Each number is 128 + 24 x the weight over its row's rms, rounded and kept within 0 to 255. Layers, rows and columns count from 0. Numbers have three digits each. The size before them is the row's rms in percent of the matrix's.

# down: layer 12 MLP down (transposed), 384x96, rms 0.13, rows 368-383, columns 48-95
# up: layer 12 MLP up, 384x96, rms 0.126, rows 369-383, columns 48-95
down368 118:124127177116150147101140105162102146108130137118118111126120099122129069136127162124137126123102171175167130129150151120108095115101138136151118
up369 102:106153123183116116160098117142123153113109119148133131091114147118093094154124130147118131137126132082089126068160148151110139162127082116080132
down369 102:143127157114169115132155129135159111140153175149133152149106074137108136108170159122158126117103083104128132129105133151141102071105103152155142
up370 099:126110137116140139136106126082097124087168127118112131105099117130146152130132131161157138147146116104124089096130168133137169118161166134153172
down370 099:120161131135125133111161134189150139153111158150085131112100141134116101100146109171089093126149128152111138077100100172116117142104140123135124
up371 085:177156112081121158106092106107131121116144141120159119144112172129135180123161117189134135111142123157120142155121120126101137125147156128130111
down371 078:127117131157138149146160148103116135148123096119134111092122134144126112184122158092111110135092144061121127101117140124143117092130124117132154
up372 097:167120130136116131171147153126132120134141161101123156132097122107112147109082169112139098116097139125133136133136133145095137152137101102160082
down372 113:122163098119153129073112136172126145181106188057104159124143065144112137155124126132098133133141080173130133120124136125127089146122126123167113
up373 108:145116155139105085140132123069120136096107178124107108147135122127123160127151136163141138140103137158138090102142085121191130126151131105158096
down373 116:128177119114152107148126134171158123133117083158122097146116140138117139136130151077185108128115165111137120129121128154103105159084135087160123
up374 094:165177140124116104129100146122106146131131137104084169095122118059119088106135130111118116122121169150094102124112123127144145131140120153126078
down374 096:154131134170106145144101103089095132130174129176133117145121161149151156118112115122154121170093135113138124158089141115139168144116099105112130
up375 104:148145081174124113133125127128132102113142133132081138078122179125137150151130119111178163180116110111133067125139124144138166166153127119107163
down375 103:095111131137141157114080106120143117135180159138121118116102107095146160142099106111125184141114167136122084143133182138112095149139100121152146
up376 098:131158071179110092140101129098166105134094125126124098092123134075123138144149122130153124143099134135165112112155126159148157136138150149154107
down376 100:137136111137106081101061144120128143175149149145120125148089117155101149122120168146137157142104152141111143139161092140112125108099107090099118
up377 114:148107114146087128148158147086143093105146155125115146123123143083134159136122138141123165145134149113146114121106106099131156150160135155073132
down377 114:139119120139161121172170138140090104117120059150157129158130113107150175118144086065135099107103101073130126153131114109135122117123150122157105
up378 095:144131147174109128170151130122140122101128069132115113141122111131110119123121130110152143140113095097126171104147178125147131128151114130137116
down378 101:157149134111113119144146112147122090068140104103120111136099100135145174096162120137106076169118146149202098118163137134136105142151143150105148
up379 101:171125140181106106137141131149135159145124107144163111125127133127145093103159139147159156143134163149116069159150134157122122117135104123128118
down379 102:097130108160172131098137125138052123124102130129124122128145131161122136193126087119095147115117150117111128114138097124130120111136134130132118
up380 098:164122111141120121134159091116154150120149122114120134139110141112112104172122118117157187163176143165175089104155171096148153154123110131115098
down380 096:103133127128113095100118128162132077116097154148179105099104117141125128149128104141148099143119129129130146166105114099144127109117139121107129
up381 102:157149094113110111128139144172122087110122104114099156143090105126123120173134166124130137144110073124066155168148151112171147137134078130096139
down381 105:094107169127164158113125119088146143139149124121183129097116161149115105113119119133111107109118166116159083156104130131116083123111137110166128
up382 102:140116160146127087137158118100128090107139108117160115097129111134098122158148167152167085130151121131162141135144143121124149110117161144146076
down382 114:150124132133122124091144091102141115118170108124132144112160114124120165149144109104117100144151150106175110111135125121132115089110085113150110
up383 105:113173081129115172121096108142145127151178123144116147142104136094113149109129123157120125103090107137082148172106133156147136115094121129118126
down383 106:147157119125104113163064202132105134127085121124103105086098138164150145186144149144136133141130153125117135141125121172099155119131123120113112